Weights of a small transformer language model: rotary positions, a variant of Muon for these matrices.
Each number is 50 + 12 x the weight over its row's rms, rounded and kept within 0 to 99. Layers, rows and columns count from 0. The size before them is the row's rms in percent of the matrix's.

# down: layer 7 MLP down (transposed), 512x192, rms 0.0783, rows 149-172, columns 96-191
# gate: layer 7 MLP gate, 512x192, rms 0.135, rows 150-173, columns 96-191
# up: layer 7 MLP up, 512x192, rms 0.143, rows 150-173, columns 96-191
down149 102:74 59 23 68 36 36 53 44 46 49 38 83 52 73 50 40 55 61 57 37 59 46 75 42 42 43 41 58 57 52 48 58 48 59 54 32 61 65 46 49 61 39 51 39 39 67 51 42 59 70 34 54 59 31 43 74 43 53 47 40 53 43 49 51 45 34 39 28 58 61 48 48 40 71 61 50 53 39 45 51 66 67 72 51 36 52 39 63 62 55 38 51 27 53 29 56
gate150 096:55 55 44 60 60 70 45 31 60 46 79 39 44 64 37 36 49 44 56 51 45 67 41 37 37 67 26 68 66 67 59 51 33 51 59 78 61 54 58 59 46 65 51 35 42 54 63 57 50 57 58 62 54 35 29 55 49 39 36 71 39 33 38 47 62 70 43 55 54 51 53 26 61 61 44 36 52 48 34 47 55 60 43 49 52 35 43 60 66 54 26 42 40 43 71 30
up150 092:54 44 48 62 62 51 53 55 56 47 39 46 51 62 51 58 69 39 56 41 42 51 39 34 42 31 46 76 54 31 55 29 54 58 53 67 24 32 62 63 33 37 52 56 48 52 34 48 51 46 56 57 47 49 31 74 59 47 63 65 48 44 61 43 70 37 45 55 45 49 59 57 61 33 50 59 44 31 58 60 59 19 50 54 44 53 47 38 48 52 45 40 45 62 38 65
down150 093:56 40 62 59 43 38 66 27 44 58 54 53 64 48 38 58 51 31 50 39 45 49 33 58 43 54 46 69 47 57 58 57 27 46 49 59 66 46 41 49 62 66 36 60 30 60 62 39 44 53 34 15 45 34 14 51 60 44 23 63 54 59 44 55 37 37 36 61 47 30 59 51 40 57 59 57 54 49 27 50 28 51 42 58 67 44 35 60 48 62 42 65 43 32 50 50
gate151 095:67 43 53 53 48 34 74 61 53 39 29 24 42 50 26 62 73 65 47 35 38 60 58 40 54 37 71 48 45 48 51 42 44 68 57 40 51 50 58 51 36 35 41 30 30 54 52 61 61 50 59 63 39 41 57 39 42 30 49 45 31 80 43 49 27 30 45 48 47 42 51 34 72 69 63 68 43 37 54 55 47 59 48 59 57 32 52 58 65 51 62 57 63 36 45 52
up151 102:38 54 43 28 41 47 59 28 46 46 44 55 44 42 36 53 76 40 70 60 51 62 43 54 29 50 43 67 52 49 40 61 55 52 47 55 63 44 42 60 52 71 76 51 49 60 30 52 55 44 51 31 53 31 52 45 46 56 35 50 34 56 51 50 68 66 53 74 63 55 37 58 48 64 58 55 52 40 32 43 55 38 46 85 70 40 36 30 64 44 47 40 60 25 62 55
down151 098:34 52 41 47 48 58 40 56 73 57 61 71 52 35 43 72 38 27 58 49 68 65 33 40 50 49 40 46 50 47 51 52 74 78 45 55 61 51 57 56 48 37 61 68 35 44 55 48 67 47 64 48 69 43 51 50 33 50 59 52 50 58 59 58 47 37 58 57 58 33 35 45 15 64 43 42 41 41 35 55 59 69 51 33 51 36 39 45 53 56 62 33 69 43 63 54
gate152 099:52 74 30 49 74 26 58 28 50 59 40 52 60 44 22 45 32 40 46 53 59 54 56 63 58 37 51 65 39 52 65 69 47 38 33 58 55 35 38 46 45 45 32 43 51 76 71 43 58 33 45 55 52 38 66 43 42 32 43 64 40 46 54 57 52 36 26 74 60 40 43 52 64 51 32 73 37 56 58 59 45 48 56 61 69 56 53 55 48 38 48 45 48 47 57 18
up152 097:60 44 54 49 58 55 49 23 27 51 54 45 54 43 45 33 46 47 38 41 48 41 45 50 33 40 49 52 39 34 43 55 60 75 44 50 43 70 42 54 41 50 52 49 58 54 58 56 58 60 59 46 68 51 49 67 42 23 35 64 32 39 35 54 50 52 82 32 32 37 56 52 34 55 43 49 55 47 34 44 64 49 60 48 64 39 54 42 60 51 32 42 49 47 52 21
down152 100:33 37 75 34 55 40 42 44 72 34 37 47 44 36 53 62 54 42 54 63 45 68 40 62 31 57 40 64 56 34 40 67 35 71 44 42 65 49 48 29 53 25 46 53 60 55 56 41 61 52 49 45 44 57 67 34 65 46 50 42 43 57 75 58 44 57 40 73 48 50 79 69 68 40 46 22 28 42 48 58 46 57 52 66 48 41 39 67 60 58 44 48 73 40 59 58
gate153 107:60 64 50 39 46 47 57 52 70 56 62 36 49 62 62 60 48 47 61 50 35 58 79 40 50 42 51 52 43 41 66 44 62 56 54 43 56 51 70 66 38 51 28 41 57 49 47 53 55 41 53 46 42 37 54 46 63 65 33 47 50 51 28 66 41 27 59 36 56 56 77 54 22 55 48 63 45 38 52 39 57 50 36 60 55 30 74 43 39 44 53 56 48 38 38 58
up153 106:55 36 39 43 35 58 59 38 52 50 46 40 40 54 47 71 53 66 33 49 47 44 73 37 45 49 76 60 30 42 62 49 39 54 55 33 40 48 53 54 34 66 28 38 71 53 41 21 58 47 66 33 52 46 60 41 79 43 46 60 52 51 58 63 51 47 43 76 52 28 39 63 56 64 55 60 42 38 46 40 46 45 34 54 47 62 52 41 47 63 34 61 42 53 40 37
down153 104:78 37 53 60 31 50 36 59 44 49 48 41 46 61 55 77 59 33 62 51 42 52 35 50 66 43 61 38 62 45 67 59 34 46 93 51 33 59 59 61 41 53 63 68 50 61 53 50 55 46 78 45 47 30 33 41 68 61 56 69 59 56 55 70 52 52 39 50 89 63 52 53 38 45 34 70 56 32 68 40 45 55 47 50 57 38 47 64 39 62 41 42 37 39 49 36
gate154 099:63 28 78 61 47 52 40 56 52 48 46 37 52 60 65 40 61 65 42 38 63 64 64 49 36 75 47 35 49 46 48 66 47 67 55 44 34 46 37 46 35 52 39 39 40 48 54 44 50 37 34 60 59 66 61 53 72 59 55 64 71 41 66 32 53 48 67 19 50 50 60 51 55 46 20 68 63 51 38 68 35 35 57 36 48 39 84 42 39 69 40 44 59 64 60 42
up154 096:51 48 73 61 48 28 47 48 47 26 43 59 61 53 28 66 51 36 48 49 64 42 34 59 44 62 50 53 47 37 44 66 38 36 61 38 29 41 46 49 69 47 38 34 48 41 64 60 56 44 66 59 38 57 43 39 56 38 36 47 52 59 52 36 56 67 26 35 64 49 65 47 36 51 27 50 60 37 45 67 46 41 33 55 69 49 60 45 70 61 54 40 50 39 62 67
down154 098:53 59 41 58 47 35 61 50 51 38 52 63 48 58 37 65 61 51 62 60 46 24 53 48 67 27 55 57 60 50 28 41 42 56 50 48 50 22 48 43 43 50 54 63 59 40 54 47 29 40 28 47 74 64 31 46 52 49 63 47 34 44 64 59 37 38 53 40 35 51 57 21 66 50 37 35 54 49 46 50 58 50 53 49 37 46 49 43 55 35 44 30 22 40 38 46
gate155 106:36 42 72 40 39 15 43 43 48 39 36 31 64 46 62 56 42 34 52 51 40 48 60 33 69 57 42 45 59 47 79 41 60 43 40 40 56 46 50 30 49 62 47 59 26 45 38 49 71 55 51 40 45 42 61 59 71 62 34 47 70 56 60 74 58 54 48 50 63 47 42 56 52 63 50 45 31 50 34 56 40 73 81 43 46 39 41 59 47 43 54 58 52 50 41 43
up155 109:67 66 59 53 63 64 38 65 46 40 30 73 26 49 32 51 33 65 65 57 60 44 47 65 52 46 68 50 63 43 55 47 52 89 54 51 40 52 36 46 66 61 52 55 36 44 41 42 38 56 52 36 60 45 51 57 64 57 74 54 57 36 29 30 41 39 31 39 43 58 35 46 44 60 63 57 41 38 55 67 66 69 53 41 46 58 56 69 47 42 72 46 51 53 66 75
down155 109:66 49 50 58 57 58 45 48 64 50 62 56 50 57 32 70 46 41 47 54 52 43 74 69 38 50 46 55 78 28 48 32 20 60 53 80 44 49 43 33 56 46 51 53 49 30 52 48 42 29 41 46 46 61 57 32 67 58 61 54 54 77 44 43 55 49 48 48 55 67 56 57 36 42 48 40 59 34 53 54 71 42 69 52 40 53 49 48 34 47 62 50 55 33 46 74
gate156 103:52 28 50 42 55 58 69 61 54 42 41 63 49 46 44 55 65 60 38 49 66 24 60 51 52 61 46 46 57 61 47 36 74 38 41 71 56 81 34 38 48 60 60 40 66 46 56 59 67 58 57 46 44 76 36 33 50 42 53 54 59 61 35 28 66 38 50 51 33 43 49 47 66 38 42 55 41 60 41 52 54 36 65 48 36 18 52 63 39 42 53 21 63 39 69 61
up156 100:31 50 53 37 56 42 53 37 49 59 50 27 47 49 50 39 35 51 61 46 49 70 37 55 39 61 54 33 43 43 50 48 38 61 46 65 31 47 56 28 44 33 78 42 43 77 58 52 51 42 33 37 46 45 37 55 39 58 50 27 66 60 47 62 69 49 56 65 61 46 49 39 54 57 40 72 70 40 37 55 21 31 48 36 47 51 55 63 51 32 61 53 56 60 50 58
down156 099:45 57 66 35 57 59 52 69 50 75 54 50 32 60 33 43 56 57 59 48 49 49 51 74 41 71 52 59 60 43 50 49 39 39 56 71 73 44 31 54 58 75 36 57 60 56 59 51 72 56 57 69 29 55 33 42 54 63 50 53 55 47 55 56 60 57 38 70 42 83 55 34 45 60 38 61 39 56 46 64 37 32 59 54 62 47 48 49 28 49 60 44 58 50 55 30
gate157 110:62 49 48 43 40 70 48 40 57 48 45 42 48 48 33 73 52 52 47 45 50 65 66 67 34 47 42 52 56 58 67 41 67 32 57 60 47 59 70 43 47 43 61 68 40 63 49 39 46 45 54 29 34 56 45 50 56 53 56 61 43 62 88 43 67 53 67 28 58 72 54 43 54 74 64 54 49 45 45 24 49 76 59 49 44 59 45 28 65 56 58 47 73 45 53 44
up157 104:55 58 29 62 56 29 62 64 40 45 40 66 58 69 51 47 54 53 55 52 68 55 43 32 56 44 51 54 48 71 71 46 61 45 66 46 71 57 40 40 51 55 71 37 42 44 60 60 46 34 66 33 60 59 55 58 54 65 63 49 36 54 71 43 54 51 21 53 41 45 37 55 43 52 55 60 30 48 68 58 58 52 41 49 58 35 41 53 56 42 68 50 50 45 48 56
down157 105:49 48 63 35 56 48 48 49 68 50 55 62 63 31 39 48 42 34 48 48 53 60 61 45 45 48 45 66 56 55 59 28 37 45 42 54 68 47 25 33 56 74 65 39 53 47 37 66 55 50 55 47 53 82 34 36 53 59 59 47 42 30 55 34 44 54 37 36 53 55 58 42 41 48 50 62 31 48 71 36 40 55 59 53 68 58 47 32 65 36 59 60 71 60 57 44
gate158 110:46 47 56 47 29 51 52 47 48 43 46 56 55 44 72 58 65 73 46 38 65 58 52 67 33 48 62 43 40 49 38 45 54 38 50 42 35 55 54 39 41 29 48 56 27 32 23 65 65 40 42 35 63 51 50 52 53 28 49 40 30 46 33 50 33 38 34 55 56 38 51 44 63 61 45 29 46 42 36 52 47 18 52 42 65 36 45 57 52 72 20 76 39 44 64 53
up158 104:57 52 45 45 35 34 40 46 65 35 55 38 55 60 37 58 35 43 42 38 42 49 90 42 45 30 49 41 41 63 30 55 48 53 52 51 71 45 38 37 49 56 52 50 68 69 53 48 46 48 60 59 46 44 13 40 43 36 45 54 50 61 46 25 52 45 51 79 39 42 57 33 60 72 69 81 33 66 65 57 54 74 43 48 51 56 57 48 35 25 54 44 64 51 45 58
down158 101:50 51 32 54 53 22 54 45 57 38 45 63 31 43 39 57 59 48 52 40 22 50 54 64 63 33 47 42 31 64 38 49 42 63 48 55 54 34 38 65 36 27 49 35 57 34 59 66 60 42 53 64 45 55 59 64 60 77 37 46 59 37 49 32 49 52 44 37 66 60 77 28 42 30 76 51 38 62 59 60 60 55 19 62 38 32 52 30 62 43 46 28 78 46 47 57
gate159 103:63 69 64 43 41 57 57 55 86 60 35 34 59 69 56 54 53 43 66 69 69 47 62 69 52 53 68 34 48 37 51 40 47 45 36 29 61 61 65 56 53 58 56 57 42 57 45 56 53 60 45 25 49 68 51 62 52 47 29 50 45 62 46 55 62 22 38 58 64 30 50 44 47 52 58 52 59 27 75 40 37 60 71 54 70 70 35 34 31 50 21 57 72 51 42 54
up159 103:48 47 56 64 64 65 57 44 71 61 39 67 63 40 43 35 45 47 64 58 47 68 62 39 53 41 39 54 51 54 29 58 26 31 41 34 51 26 62 63 56 31 62 39 54 38 50 54 47 41 58 59 41 51 54 67 49 47 36 25 44 58 23 46 56 52 48 49 69 47 43 56 49 56 58 59 54 61 34 41 57 59 41 78 50 49 33 53 35 24 57 71 48 39 44 49
down159 102:29 47 53 17 51 42 51 46 56 66 66 37 74 26 63 58 56 52 44 53 57 44 49 49 39 44 44 52 58 37 50 57 45 32 34 48 31 46 53 58 53 56 36 39 46 37 51 58 47 47 43 45 49 39 52 52 28 47 63 64 61 48 47 39 72 49 68 47 49 47 32 41 60 66 25 66 48 48 58 54 42 63 53 49 61 45 33 69 61 38 67 40 65 55 58 56
gate160 099:35 55 36 57 31 49 54 53 68 67 67 60 31 60 62 44 44 37 41 34 32 61 66 65 49 56 41 59 35 47 63 34 28 49 44 44 24 46 20 69 33 51 39 61 60 46 37 51 41 24 59 23 43 50 49 51 37 49 73 46 52 68 47 58 70 47 70 41 36 36 62 56 38 50 31 66 32 47 53 23 52 44 61 54 59 67 36 59 51 40 54 36 57 57 62 59
up160 105:26 59 36 27 39 68 27 35 54 45 67 44 61 54 65 47 39 37 56 48 33 56 40 72 42 45 47 40 49 58 51 66 63 45 62 40 46 44 53 42 47 46 55 59 69 58 39 42 45 57 62 51 68 59 59 47 75 41 57 56 53 62 56 73 60 55 50 48 39 65 49 40 39 46 46 47 55 61 49 33 48 37 45 61 28 43 44 46 61 59 31 47 71 51 47 36
down160 100:51 21 41 33 61 39 49 55 68 62 55 45 62 61 52 72 51 49 31 39 46 53 57 53 79 61 38 47 42 37 57 60 31 28 64 43 75 50 58 66 54 47 32 45 43 50 35 47 45 59 62 49 62 58 43 61 63 49 60 39 59 67 40 48 39 66 54 64 67 55 53 45 52 55 80 32 63 52 48 70 40 57 50 39 34 54 48 67 67 69 33 58 61 72 61 04
gate161 099:62 47 43 58 68 34 66 46 70 32 38 55 39 56 41 52 52 41 43 58 47 77 54 41 56 63 56 34 42 52 44 51 56 45 56 38 36 70 41 51 56 65 55 54 65 60 67 86 51 35 50 60 54 57 72 70 54 40 47 33 49 53 24 22 51 48 42 45 49 49 58 51 58 40 42 49 40 26 35 55 56 52 38 55 40 56 57 76 39 67 55 55 68 50 56 54
up161 095:56 54 31 52 52 55 57 39 57 71 44 65 55 53 50 54 54 50 63 42 62 47 45 39 23 57 45 59 52 71 34 37 53 21 61 72 46 45 39 48 62 55 38 44 53 33 31 44 60 79 31 53 58 71 31 49 48 76 50 50 58 42 68 56 57 20 47 43 62 23 30 48 49 43 48 30 46 53 60 31 33 55 34 52 49 52 71 57 65 49 47 50 56 14 56 72
down161 093:63 63 36 36 64 66 22 48 39 39 52 42 60 58 44 44 52 45 51 45 48 50 50 38 37 41 50 47 52 52 41 48 61 42 40 51 56 43 71 59 35 37 60 56 40 49 38 60 43 65 60 66 37 70 44 58 39 64 76 47 25 41 65 55 47 46 69 46 57 37 46 64 54 39 51 48 41 50 44 64 71 46 46 29 53 78 41 57 53 34 46 43 56 59 61 68
gate162 101:57 68 45 50 53 73 46 68 55 46 29 34 69 49 43 44 57 54 34 52 60 48 28 67 50 39 43 54 44 51 59 41 51 43 65 51 53 44 43 65 62 34 44 56 49 45 50 66 44 40 63 51 35 65 41 59 52 33 55 41 56 45 55 37 43 43 46 45 74 40 59 50 48 57 62 49 36 60 52 51 51 39 55 25 36 41 57 24 12 34 46 61 35 57 34 39
up162 099:40 47 57 51 43 43 43 44 54 64 42 52 53 42 52 79 44 72 47 44 38 44 40 41 53 55 54 37 62 41 62 52 49 53 52 70 29 35 69 46 57 68 42 30 60 54 44 26 46 61 64 62 66 51 51 67 47 44 27 83 51 46 38 53 82 40 54 65 85 31 42 54 55 81 43 64 66 53 56 29 41 62 51 41 42 64 63 52 52 57 53 38 58 54 41 47
down162 097:66 39 51 42 32 82 61 63 62 42 49 52 37 46 62 62 68 52 36 57 42 39 64 38 54 68 58 46 34 72 54 56 36 40 59 33 54 44 72 62 52 34 41 53 42 75 48 23 66 68 69 62 45 55 44 50 50 59 52 52 36 65 43 73 67 39 39 60 70 40 47 61 64 72 54 46 59 26 46 37 44 48 49 59 50 67 70 40 45 57 40 38 61 68 48 51
gate163 096:44 46 40 58 56 66 55 63 59 58 38 45 41 53 31 62 41 45 69 58 75 38 46 67 41 19 43 51 33 53 56 49 59 46 58 63 65 68 27 45 52 36 25 42 40 73 63 48 27 64 55 35 64 47 65 41 51 43 50 39 56 53 57 52 47 52 60 33 59 39 28 43 40 62 69 49 44 47 56 44 69 51 51 55 62 46 47 45 50 68 43 68 46 66 41 51
up163 089:40 59 59 52 47 47 59 51 54 52 40 35 49 46 57 81 53 42 62 62 56 59 37 49 49 47 42 41 65 28 55 48 37 39 74 44 43 35 48 48 63 39 49 41 54 39 24 62 64 57 11 38 52 52 49 57 44 71 37 77 56 44 48 43 73 56 54 47 53 43 80 67 42 51 65 56 60 76 53 53 36 49 54 56 54 61 54 32 42 55 62 49 50 59 58 62
down163 091:41 62 47 40 49 42 53 49 47 68 38 65 58 51 19 55 48 21 55 45 53 61 46 62 32 35 51 28 41 39 32 54 48 69 48 41 44 59 34 51 65 16 39 70 54 52 42 39 42 49 49 59 62 60 57 56 55 38 71 64 62 64 57 53 30 66 44 61 62 52 59 62 51 37 59 41 44 58 58 65 73 52 36 58 33 49 49 55 53 45 54 65 51 55 53 49
gate164 109:55 39 41 52 48 46 45 42 29 40 54 53 46 69 42 38 43 63 45 59 67 57 65 43 52 31 70 37 50 48 41 58 64 60 51 58 67 64 49 19 33 41 50 77 52 50 32 58 92 47 40 25 60 37 49 44 66 33 55 35 38 35 41 41 39 41 48 33 65 51 46 50 45 43 47 64 41 65 39 54 70 34 37 43 26 37 32 51 58 54 51 57 49 52 59 34
up164 109:56 39 40 63 49 42 74 44 43 60 49 68 36 47 39 74 48 48 36 37 64 49 68 62 67 48 70 52 59 44 25 43 61 35 36 57 49 41 45 36 45 25 53 44 63 49 60 50 64 41 30 63 64 61 52 54 57 31 60 48 54 39 53 38 37 31 47 50 62 36 35 57 53 31 62 69 49 70 51 52 92 39 38 32 36 27 48 43 66 69 33 32 49 37 72 37
down164 102:32 39 49 31 38 64 61 54 36 52 54 25 54 33 81 36 24 49 46 49 45 67 40 46 37 36 44 64 61 61 55 62 48 43 44 44 49 65 46 51 54 28 60 52 68 62 49 38 45 73 65 47 43 55 50 39 46 54 51 61 35 38 76 54 76 61 41 65 59 45 61 39 53 53 35 52 40 39 41 62 52 41 58 49 49 58 40 44 60 64 47 46 44 62 55 64
gate165 107:58 56 35 54 57 52 34 31 53 56 32 41 43 31 43 58 35 56 45 40 27 43 62 59 28 38 72 55 64 55 38 46 44 41 47 59 42 55 66 62 39 44 38 64 55 51 54 66 46 51 53 47 76 54 20 69 50 55 31 48 50 73 40 49 60 52 35 47 65 45 74 66 57 33 46 41 25 71 52 52 55 34 49 34 36 60 40 64 45 39 48 39 40 71 54 64
up165 105:42 55 48 68 61 39 50 61 52 45 40 44 48 77 46 63 24 66 44 50 61 66 36 64 46 21 70 51 50 54 47 38 27 57 40 66 45 37 57 57 40 34 58 25 59 44 44 74 61 48 50 52 56 36 49 62 53 42 49 47 46 61 42 52 47 43 46 40 40 32 29 57 54 66 36 43 67 48 70 42 55 67 60 64 48 67 40 36 31 56 60 69 58 34 51 56
down165 102:49 53 54 72 62 49 52 77 61 51 48 44 43 72 41 75 53 59 68 29 38 49 30 41 45 56 62 58 65 39 63 56 32 51 47 37 57 35 44 53 43 38 63 44 56 45 58 52 65 43 37 43 41 27 48 60 44 34 33 38 45 37 58 21 43 58 49 64 41 50 41 27 64 57 57 65 45 65 55 49 63 49 51 46 57 54 58 41 46 44 48 68 58 53 51 35
gate166 103:82 59 44 72 59 59 39 41 72 48 39 37 46 60 40 46 55 51 64 56 37 55 42 88 63 44 38 43 57 50 38 38 41 30 43 58 51 52 39 52 50 47 23 64 59 59 60 62 49 36 56 57 53 45 57 63 60 55 58 52 56 31 47 65 53 54 47 67 47 60 53 41 43 47 52 49 36 45 72 47 34 64 45 45 64 59 51 57 72 56 44 72 45 57 47 41
up166 097:32 51 35 36 32 38 66 73 57 55 79 25 70 45 28 31 39 66 39 38 63 46 51 49 58 33 57 37 33 53 47 33 54 48 56 67 42 47 42 49 64 55 53 51 36 84 51 40 43 73 39 46 55 58 54 50 39 65 50 34 32 67 49 41 40 52 32 58 56 36 45 60 66 62 51 61 44 50 47 39 35 56 50 47 46 40 14 54 55 46 65 46 34 40 52 46
down166 097:44 76 58 33 41 46 47 39 60 54 43 63 45 48 69 39 32 35 67 46 46 33 66 34 54 45 59 48 65 43 61 73 50 40 17 55 61 58 49 63 74 63 62 17 62 58 54 48 69 71 55 47 10 45 43 49 46 50 34 51 59 43 40 53 41 61 29 48 52 49 28 48 57 51 46 53 29 40 53 39 40 47 66 58 60 56 44 51 46 60 34 44 54 35 53 44
gate167 091:39 43 66 58 55 48 64 72 41 61 47 52 34 60 45 29 52 63 52 43 41 40 74 63 60 32 47 42 54 36 38 56 34 55 44 52 82 55 87 70 56 55 75 52 84 52 44 52 35 32 45 72 32 59 46 54 59 63 43 34 41 57 42 40 62 38 30 50 57 35 37 73 65 54 40 54 57 54 44 58 43 56 60 61 77 38 49 59 46 64 67 46 38 56 42 40
up167 094:77 44 56 43 43 46 48 55 49 57 61 59 48 60 56 47 51 69 57 45 42 48 43 44 39 48 52 50 54 48 43 34 45 51 42 78 35 64 61 46 64 44 35 70 46 66 59 39 44 64 41 40 62 45 23 70 43 46 46 38 40 38 51 33 51 61 50 59 58 28 50 62 67 65 54 65 36 57 56 31 70 40 59 44 35 36 65 51 55 41 29 40 59 70 45 67
down167 093:68 48 65 42 53 58 53 43 59 34 26 73 67 59 40 52 19 31 64 38 45 51 44 42 09 45 65 57 61 51 43 44 65 47 33 36 49 55 57 34 62 47 53 40 52 62 47 33 48 42 50 54 89 50 40 72 41 45 58 51 49 61 54 48 47 62 27 62 52 26 62 53 45 42 46 51 50 75 58 31 46 49 54 47 58 29 49 45 77 24 43 67 58 56 53 51
gate168 102:43 67 74 47 31 54 59 57 45 38 24 80 45 64 53 44 59 39 62 49 31 44 61 51 44 55 42 37 54 58 54 44 55 21 72 74 73 31 57 73 46 61 53 46 49 59 67 48 57 51 53 64 38 67 59 42 71 51 44 17 37 50 43 46 70 62 45 57 46 62 70 43 40 48 33 35 38 50 61 59 61 32 28 40 55 47 78 59 43 38 53 57 49 52 60 63
up168 100:41 48 51 55 43 57 51 38 46 44 51 56 59 80 46 55 45 32 43 52 32 59 45 48 62 40 29 39 40 53 63 45 50 41 55 43 29 41 42 69 58 38 41 79 43 50 65 65 34 35 53 41 43 33 58 62 55 54 29 44 55 43 55 56 63 43 57 50 52 41 37 70 50 73 59 75 61 65 44 47 43 69 42 63 51 47 79 46 38 66 67 69 53 44 59 36
down168 102:43 48 55 58 45 56 24 49 38 57 52 66 54 40 41 47 55 50 39 69 37 53 52 52 54 65 44 47 66 74 58 41 73 54 52 49 49 51 56 13 60 53 67 60 45 62 47 47 42 43 37 24 42 38 45 49 65 63 84 54 58 53 65 44 60 51 65 66 58 63 62 62 55 54 57 60 55 54 69 81 43 61 39 43 58 33 69 39 59 42 52 54 63 47 61 38
gate169 098:41 50 35 65 66 48 67 54 41 45 62 42 62 38 48 77 49 36 55 41 52 63 36 36 56 30 45 40 49 56 55 33 39 50 49 68 61 47 33 52 72 48 48 47 49 53 40 47 48 56 61 51 32 61 54 59 65 58 38 45 51 50 54 50 41 48 54 59 51 60 57 46 32 53 24 37 57 62 46 58 39 63 49 55 54 37 60 67 70 42 42 47 67 54 66 26
up169 093:57 34 53 23 67 43 54 55 40 53 53 67 53 56 50 38 37 45 50 40 56 30 38 49 59 22 43 51 62 50 31 59 38 48 47 32 51 53 49 54 43 64 35 34 32 40 33 59 34 60 56 69 46 41 47 31 72 52 31 36 67 54 49 63 49 38 42 73 62 52 42 55 49 54 70 51 51 37 61 70 55 58 53 46 53 36 64 67 58 36 64 34 47 34 55 41
down169 100:29 35 46 56 68 54 46 27 71 44 27 54 26 60 52 41 34 35 82 31 48 65 48 47 43 59 27 51 41 42 57 56 59 33 66 36 77 36 47 46 53 46 57 69 54 64 51 53 48 59 43 46 55 43 50 54 48 43 52 43 40 49 34 44 59 40 73 66 50 39 49 25 60 58 36 62 80 49 54 36 58 54 39 37 42 59 27 47 58 53 60 52 31 64 46 65
gate170 103:44 50 54 49 47 49 32 58 30 55 60 57 46 56 59 59 41 54 72 57 70 56 54 47 38 59 45 62 52 38 22 49 68 34 58 56 49 37 39 68 60 42 63 21 48 58 65 69 60 36 36 51 43 57 26 53 64 44 47 41 49 47 53 72 49 48 48 65 57 44 44 67 48 45 55 46 55 49 47 57 66 50 43 50 37 40 63 67 73 48 57 61 62 71 45 52
up170 101:63 36 69 67 50 44 22 59 51 59 65 50 43 56 59 38 68 51 61 78 66 29 67 42 63 47 51 52 60 46 46 56 35 34 49 56 52 54 40 66 74 41 60 40 42 50 52 55 58 44 17 35 60 51 48 49 32 48 43 43 48 57 51 58 46 71 56 29 53 45 59 47 59 65 38 60 44 57 48 66 57 57 50 55 56 40 81 48 50 35 65 51 60 65 56 44
down170 101:61 52 51 58 59 51 39 66 54 39 28 67 73 36 51 65 57 44 35 42 43 31 37 32 59 50 48 49 37 31 40 57 75 64 47 61 20 44 45 27 41 64 44 67 55 52 37 57 29 66 74 45 37 52 47 41 32 62 40 64 47 45 57 55 80 35 48 30 51 74 45 58 62 60 84 57 41 63 44 44 55 58 58 72 58 47 43 53 36 43 44 46 45 48 50 56
gate171 104:53 44 33 39 49 67 50 43 45 39 41 49 27 46 45 46 39 45 41 77 45 57 55 58 29 39 42 53 55 38 49 57 28 58 42 57 61 61 29 42 62 55 35 60 50 27 42 57 60 52 63 50 42 46 24 39 57 46 65 42 52 37 64 69 47 43 47 29 37 35 43 44 41 53 49 78 62 72 49 78 50 43 44 31 62 51 43 55 60 45 70 33 53 38 34 58
up171 106:50 58 52 53 46 42 64 30 59 38 55 50 45 63 52 72 51 52 29 47 52 69 63 53 53 53 46 49 33 61 54 36 35 40 45 89 44 42 64 63 30 44 59 50 59 64 42 66 52 46 60 57 28 53 43 51 48 61 34 55 61 41 40 35 50 33 70 33 46 58 52 59 64 29 43 37 14 55 41 57 57 67 28 61 54 54 76 46 40 65 56 54 47 51 33 74
down171 103:44 50 67 64 45 48 55 68 38 36 51 45 36 59 31 41 58 56 66 74 57 48 70 36 41 42 58 53 61 53 44 38 67 52 39 55 41 40 69 36 37 52 50 57 31 48 48 50 57 31 58 69 39 42 31 46 51 45 57 52 66 29 64 58 36 40 72 39 35 53 56 50 58 58 52 35 73 45 48 47 41 42 41 36 57 57 66 67 49 44 41 63 50 28 54 59
gate172 098:66 52 65 44 57 49 54 63 69 59 47 49 48 55 57 62 28 32 52 43 38 75 50 39 62 55 62 45 40 64 31 43 75 51 38 14 41 43 45 62 65 47 57 41 42 67 43 38 44 39 64 63 38 39 72 70 39 38 47 47 33 22 41 43 43 57 51 37 59 58 44 62 55 58 45 59 71 66 41 46 50 63 65 54 31 54 52 49 78 49 48 47 53 43 52 45
up172 098:50 49 24 45 62 39 53 37 39 55 51 46 59 67 58 67 47 48 52 62 45 38 70 59 42 42 45 63 58 41 49 67 53 44 55 70 63 38 47 19 36 60 63 37 54 69 44 36 76 44 30 66 47 66 50 60 64 87 44 41 47 53 35 34 69 25 35 47 38 57 67 48 63 44 72 66 62 25 57 51 60 68 54 66 43 59 61 49 52 35 64 43 50 58 28 56
down172 101:49 44 55 48 41 62 75 52 49 32 53 51 65 33 55 54 32 29 66 65 40 73 65 55 46 62 54 40 44 45 28 53 70 57 52 51 43 51 64 52 43 53 54 51 76 47 47 42 37 63 69 47 55 53 43 48 28 33 55 72 51 29 59 66 44 58 68 26 47 60 21 64 54 44 36 45 59 44 56 21 49 23 66 67 42 57 44 55 69 37 48 46 58 59 41 41
gate173 095:62 35 41 57 47 48 61 46 50 36 79 38 54 58 38 69 60 45 43 60 55 59 48 54 46 65 43 27 50 34 58 58 48 38 55 63 49 57 26 54 39 14 63 39 61 74 58 40 57 32 42 43 39 36 45 50 21 65 46 30 41 40 40 51 55 41 71 44 76 62 55 66 49 63 52 47 56 46 28 48 62 54 59 41 47 56 62 68 58 50 41 50 65 42 52 64
up173 096:48 54 61 46 52 44 55 55 25 40 35 33 49 56 51 49 27 68 87 32 69 55 54 36 47 61 45 49 59 29 65 39 40 53 37 32 44 44 35 50 59 22 39 45 22 43 39 63 38 57 51 35 44 26 46 74 45 50 49 70 84 55 57 54 61 29 41 48 46 36 48 37 47 54 44 49 45 59 37 46 72 51 67 50 60 50 56 42 38 56 43 44 65 67 67 42